Weights of a small transformer language model: vocabulary 2561, learned positions.
Each number is 128 + 32 x the weight over its row's rms, rounded and kept within 0 to 255. Layers, rows and columns count from 0. The size above them is the row's rms in percent of the matrix's.

# layer 3 attention key, 256x256, rms 0.0845, rows 115-127, columns 192-255
size [ 91  91  91  88  97  86  88  89  92  89  93  90  87]
[[123 119 163 147 163  51 156 100 129 180 216 175 170 170 126 118 133 139 145 164 144  82 161 156 192 105 130  74 128 131 123 131 108 160  94 183 140 174 106 140  98 135 116  97  83 143 135 160  75 113 130 120  88 103 118  92 130 102 142  73 106 143 156 141]
 [146  99 134 185 133 179 118 129  84 184 174 150  84 142 131 162 162  86 117 123 110 164  43 121 127 130 160 114  77 133  98  98 150  56 116 106 176 103 135 134  68 117 139 154 106 160 104 156 138 125 135 134 135 135 139 192 142 154 121 152 151 129 115 128]
 [130 168 175  88 107 113 100 127 132 113 162  99 121 112  98 164 116  98 108 107 194 124  82  89  73 140 143 122 109 109 144 123 120 103 120 170 158 106 111 126  88  84 145 166 137 160 121 109 109 124 134  92  53 184 109 100 113 124 144 133 127 151 178 128]
 [145 127 159  64 108 208 122  87  76 119  80 113  99 121 142 167 112 137 134 107 134  91  89 117 150 137 141  78 122 124 140  98 179 118 159 169 152  67 108 107  88  95 172 149 131  82 154 102 127 118 121 107  86 109 150 157 162 182 133 123 184 165 109  91]
 [132 151  69 179 107  84  78 142 113 137  61 128 147  86  86 123 158 133  69  80 118 116 119  96 153 138  82  70 117 120  98 122 131 194 112 141 118 125 163 155 131 124 180 176 154 168 118 127 138 117 136 157 104  80 117  96  66 109 147 104 152 119 143 155]
 [ 99 120 145 180 131  88 173 150 108 167 100  65 146 188 106 104 172  98 132 105 145 131  91 147 171 129 127 173 112 112 140  99  98 120 144 126 111 111 120 196 208 143 174 126 123 119 102 177  98 154  94 205 175 161 128 133 118 143 107 153 107 109  72 116]
 [148  99 108 142 194 140 185 138 170 132  72  60 143 135 183 137 138 127 112 127 176  95 160 116 122  93 131 177  86  74 156  87 150 148 186 146 165 107 107 132 150 155  88 122 114 106 119 130 164  74  92 131 138 176 109 153 179  97  98 130  83 125  86 100]
 [121  85 129 116 111 110 151 109 129 200 217 162 125 147 141 110 184 103  99 109 137 117 182  41 127 173 157 151 172 117 148 163 116 170 166  85 110 113 153 125 144 166 177 152 139 115 137 169 120 114 127 136 117 140 143  88 160  81  86 169 100 109 136 129]
 [169 155 183 133 150 132 144 103 174  85  85 122 159 155 160 138 116 143 113  91 124 110 113  77 115 128 108 119 166  70 101  81 141 102  78 130 142  82 126  70 170 122 110  97 181 132 170 120 104 137 130  85 148 139 135 115  79 148 124 144 108 117 145  69]
 [114 115 189 101 113 134 120 158 126  98  49 183  99 177 167 109 134 205 153 119 141 135 193 136 159 127 147 116 157  95 104  72 146 129 194  80 150 125 115  95 152  97 101 142 149  72 105 155 145  74  75 114 171  93 138 140 145 185 102 151  85 105 102  83]
 [142 105 114 102 187  96 112 127 103 144 166  98 148 119 149 102 146 215 164 156  97 107  47 104  81 133 112 152 132 178 105 143 125 111 180 143 127 189 161 174 155 110 127 156  83 101 111 133 130 123 135 175 191  91 120 129 127 106  92 161 113  66 118 131]
 [121 150 133 136 169 205 111  84 149 171 119 161 132 108 146 130 163  74 185 124 159  99 143 158 117 181  82 109 144 137  83 191 149 146 176 147 113 135 118 119 226 118 118  62 162 132 138  89  99 175 163  49 145 132 156 161  85 176 171 104 131 157 175 157]
 [127 107 163 192 120  70  79 125 136 112 186 116 170  90 165 141  70 119  92 124 113 115  87  84 184 143 127 162 139  69 109 176  65 164 118 103 109 146 122 108  69 161 131  84 126 136 165 141 164 168 144 104 144  93 160  98 148 148 132 159 110 146  81 202]]
# layer 3 attention query, 256x256, rms 0.0895, rows 116-127, columns 192-255
size [ 93  85  85  92  88  85  87  91  87  83  88  87]
[[152 115 117  80 136 148 157 140 198 168 117 134 141 133 166 116 113 152 161 148 199 164 216 141 143  76 142 124 112 176 112 181  90 128 107 122 118 145 132 110 130  95 171 150 114 202 145 159 147 111  94  93 177  94 134 135 117 101 103 134 126  92 127 113]
 [153 128 158  96 120 104 146 114 137 158  80 104 140  98 120 191  72 124 169 193 159 145  83 117 128 127 126 163 118  79  75  96 157 116 126 141 166 131  78 136  54 165 195  98 183 109 125  82  80 142  75 126 137 181 104 153 143 147 169 113 114 108 114 116]
 [149 103 143 178 125  88 147 109 189  58 133 106 126 118 107 111 182 124  70  90 163  83 141 145 122 194 100  87 104  93 118 170  75 135 148 107 161  93 205  77 116 110  98 135 150 143 103 154 108  97 124 119 133 143 137 149  81 103 108 110  64 116 112 111]
 [138 175  95 114 125 179  82 119 122 150 113 152 101 118 174  75  97 117 142 177 164 184 106 176 126  98 130  56 127 140 169 102 140  75 149  96 120 162 123 154  96 176 122 133  91 141  52 136 118 156 111 124 136 147  68 154 145 164 195 126 106 150 129 141]
 [ 83  47 116 148 120  97  73  38 139 115  83 111 121  94 110 153  81 190 113 122 121 123 181 153 148 146 147 124 100 163 194 164 133 115 135 138 116  91 171 141 124  76 144 164 142 113 159 128  99  92 136 152 156  63 162 150  89 128 112 188 160 171 116 127]
 [137  92 125 103 124 123  71  83  87 141 149 122 111 125  56  92 124  80 156 199 106 139 158 176 110 154  52 154  99  72 122 131  83 145 129  98 154 114  95 137 103 113 152 117 158 185  93 104 142 120 130 120 127 144 102 141 117  94 127 129 175  96  98 106]
 [168 132 103  93  77 174 127 142 138  52 139 121  98 138 183 136 146 143 152 105  91 140  99 115  84 131 123 150  29 100 126 133 183 110  98 140 117 134  96 118 125  97 138 129  90 172 123  91 107  89 120 121 174 136 134 145 161 163 172 193  95 106 121 114]
 [120 126 135 121 126 133 100 171 140 144 137  57 161 160 107  50 134 115 125 137 128 138  94 105 229 160 168 118 164 174 133  86 138 110 118 180 115  78  96 173 191 164 169 120 162  79 153 123 160 176  94 102 106 121 143  88 147 120  80  80  98 192  28 131]
 [168 140 122 153 150 109  85 126 147  82 195 123 145 113 105  95 150 101  92 117  76 102 107 119  58 164 154 113 135  99 177 154  90  89 169  91 110  85  80  88  81 146 153 145 151 119 152 139 137 194 141 133  89 160  92 140  91 148 157  99  65  85 131 136]
 [133 101 139 144 164 141 151 147  93 167  84 156 112 122 132 130  96 145  90 135 100  64 161 124  77 118 133 135 132  80 152  80 156 169 210  85 185 157 123 152 116 156 124 146 106 137  81 123  79 166 133 141  93 168 133 112 151  92 137 125  68 142 118 158]
 [134 132 115 137 102 114 127 123 105 163 150  82 146 106 111 157 127 166 140 132 172 150 122 130 143 113 163  72  84 169 156 155 103 161 120  77 151 144 134 100 179 104  92 117  87 150 129 136 128  71  80  92 107 112 151 109 197 113  50 127 149 147 132  84]
 [135 203  77 123 151 177 148  41 146  93  70 140  85  94 152 118 139 199 117 103 150 123 142 206 154 153 101 121 155 189 118 166 137 141 152 143 116 149  98 167 199 155 141 149 102 120 163 117 152 145 114 103 177 105 182 149 127 135 181 136 150  62 136 101]]
# layer 3 attention value, 256x256, rms 0.066, rows 64-75, columns 192-255
size [ 94  94  96  92  97  98  97  96 103  95  95  96]
[[153 180 102 116 127 125  67 107 153 114 131 133  91 156 105 117 123 135  86 150  61 160 117 130 157  95 143 106 115  93 139 168 191  99 136 143 115 151  92 135  57 174 113 135 145 102 135 134 196  85 122 170 113 149 126  90  73 131 164 133  91 144 158 102]
 [105 100 103  89  89 173  73 108 169 146 155 140 143  83 180  78  97 142 135 179 113 180  61 111 162 144 134 118  82 125 146 109 127 168 100  79 142 107 158 109  97 103 110 154 149 122 136  88 128 113 137 148  62 102 138 149  70 116 114 137 141 105 146 151]
 [ 99 193  72 169 134 100 132 120 137 126 116 144 110  93 127 164 210 112  91 123 177 104 108 151 131 151  89 109  97 155 146 150 137  75 162 116 110  94 139 162 120 107 129 135 115 141  84 117 138  83 121 151 113 178  99 118  78 149  93 103 155 140  96 149]
 [101 107  86 138 111  98 111 136 129 124  93 151 142 118  85 113 122 177 134  92  96 187 119 107  90  89 145 119 139 163  92 157  87 110 196 119  93 145 101 161 137 128 168 126 182 110 147 149 136 148 104 136  97 151 164 126 110 103  73 111 142 169 151 108]
 [ 75 166 146 141 122  61  99  93 106 143 132 138 170 158  62  91 116  74 111 159 117 161 121 139  48 120 105 138 150 137 153 128 124 158 119 110  98 114 157 101 163  87 125 122  64 171 122 110 131  81 151  93 140  79  88 134 152 148 154 108 146 108 122 121]
 [121 134 120 164  82 172 142 109 132 125  81  87 135  70 151 156  95 188 115  54 159 114 122 149 151  99 100 147 108 154 135 153 174 120 136 144 175 120 140 123 148 187 140 160 127 141 125 115 165 150 141  99 140 157 107 121 103 140  87 154 209 125 154  96]
 [ 72  89  82 144 108 113 136 152 150 104 172 136 107 140  92 109 157 172 137  64 143 147 159 142 188  50  66 127 129 123 139 157 117 145 138  88 115 169  99 121 161 149 136 123 143  94 118 134  91 121  91 118 124 129 163 119 115 163  95 120 163  91  86 125]
 [151  84 100 154  58 167  81 153 158  71 119 121 162 150 113 129  98 173 115 137 100 122 111 179 174 137 114  87 134 153 155 158 114 155 150 111 186  70 109 112  91 129 135 126 137 156 115 105  95 148 139  90 161 163 101 122 187 124 155 102 109  89  97 148]
 [ 87 131 105  84 152 119 124 150 147 121 175  80  53 142 105 158 132  48 116 149 157 149 150  84  90 110 174  45  96 163 152  98 127 142 189 190  91 150 150 115 100  76 111 142 138 119 174 129 134 154 174 139 101 152 125 104 151 128 112 121 139  63 147 124]
 [ 91 141 100 111 121 109 168 126 134 138 157 180 166 112 186 121  83 123 166 127 136 141  75 181 110 153  72 124 128  63 123  96 156 146 137 164 119 167 101 199 135 155  99 127 115 167 119  76  96 123 142 203  42 118 116  93  77 112 186 123  82 140 115  90]
 [122 143 128 134  82 163 100 106 142 116 101  74 219 104 136 165 141 146 109  81 145 109 137 159 184  65  94 160 120  89 163  87 140 122 153 131 172 123  93 159 148 164 160 130 179 100 115 138  97 112  91 118 147 130 130 110 140 146  91 174 121 197 148 117]
 [126 115  82  82 133  50  84 144  98 143 117  85 121 151 156 192 173 123 102 132 135 141 162 146 146 114 112 126 103 110 157 168 138  83 108 138 101 102 167 116 159 128  69 152 153 151 167 132 110  98 119 142 107 134 103 134 108 137 141 131  55 173 180 170]]
# layer 3 attention output (transposed), 256x256, rms 0.0791, rows 64-75, columns 192-255
size [ 84  80  87  75  88  86  93  87  95  75  82  90]
[[108  81 171 173  98 101 137 136 114 140 154 160 176  88 122 127  95 123 176 142 142 102 147 132 150 109 158 137 127 112 135 131 110 131 157  98  72 131 142 159 172 112 163 185  63 148  84 150  82 193 154  89 131 103 165 155 177 182 103 124 164 141  94 122]
 [132 141 139 154 129 103 157 172  78 113  83  91 105 157 100 169 153 115 105  86 125  74 160 155  76  95 157 132 194 126 140 148 132 114 193 139  98 163 146 166 163 131 153 162 132  97 101 178 160 127 123 108 125 179 130 115 146 159 137 142 150 111 127  98]
 [190  86 188 105 120 134  96 139 101 106 135 138 174 120 161 110  57  55 165 140  65 137 151  63 111  98 181  96 180 102 135 127 117 196 112 124 121 129 128 134 116 161 133 104 176 125 143 138  75 178  93 181 129 110 194 147 138 107 170 143 118  91 165 137]
 [146 105  95 127 126 138 155 108 185 147 137  83 137  87 157 132 128 172 126 166 151  92 136 109 144 140 127 126  84 118 188 121 131  81  59 137 168  91 140  63 136  84 119 128 119 129 113 174 155 136 136 115 132  81 141 119 133 158 153 179 113 124 150 130]
 [160 114 169 147 165 176 133 168 164  59 126 120 120 106 127 130 147 150 139 124 139 117 116  77 168 119 137 123 104 114 120 158 122 104  63 124 157 128  85 133 107 148 103 125 150  69  76  95  85 146 142 169 138 159 164 141 130 109 137 167 125 132 144 188]
 [189 117 153 124 137  92 136 147 144 156 132 156 109 149 138 122 167  90 152 173 132 127 157  84 100 203 145 109 115 149 137 131 117 172 116 117  98 131  95 142 145  37 117 106 127 128 140 158  47 109  87 119 123 122 131 166 149 145 144 151 142 104  97 193]
 [167 153 124 120  99 125 120  26 145 176 105 131 147  98 153 136 129  88 143 150 164 118 125 167  81 190 185  90  97 110 136 125  93 149 117 162 150 140 135 122 125 125 178 146 168 163 162 125 153 148 102  99 128 139 133  96 106  82 139 163 155 137 183 121]
 [145 132 187 140 183  86 152 115 109 148 141 110 185 126 106  96 171  50 151 117 186 171 110 138  99  87 127 154 131  36 153 105 111 106 137 128 182 203 159 172 139 121 113 124 157 112 112  94 126 126  54 211 103 132 150 147 118 130 130 125 155 141 144 126]
 [176 176 118 157 120 130 118  99 132 109  88  86 185  94 155 137 164 178 169  97  96  87 104 144 157 148 153 152  91 222 128 177 122 184  89 150 119 147 142 129 144 137 142 113 130 197  85 136 138  76 150 125 118  99 117 125 101 123 156 113 139 123 112  96]
 [110 143 190  77 128 145 138 130 138 145  91  95 105 135  53 145 163 120  90 123 115  76 180  95 117  90 140 180 214 103 176 142 114 177 117  84 131 121 167  60 113 129 142  92 142 129 102 169 154 139 113 185 119 124 178 148 131 133  85 134 193 128 122 190]
 [ 68 103 131 119 111  99 161 196 146 123  92 115  81 126 137  94 139 107 142 149 122 184 128  96  55 181 161 118 125 104 127 163 121 139 121 114 121 119  85 152 133  80 152 131 122 183 142 118  91 137 149 140  95 130 146  91 120 123 187 150 159 127 158 159]
 [121  69 184 191 101 169 133 159 145 127 140 146 142  75  88  72  58 177 149 151 155 138  64 151 134 136 110 140  78 194 151 111  79 146 192 164 168 130 108 131 132 104 134 143 115 116  81  70 117 170 101 136 110  82 159 143 123 135 115 108 202 182 121 140]]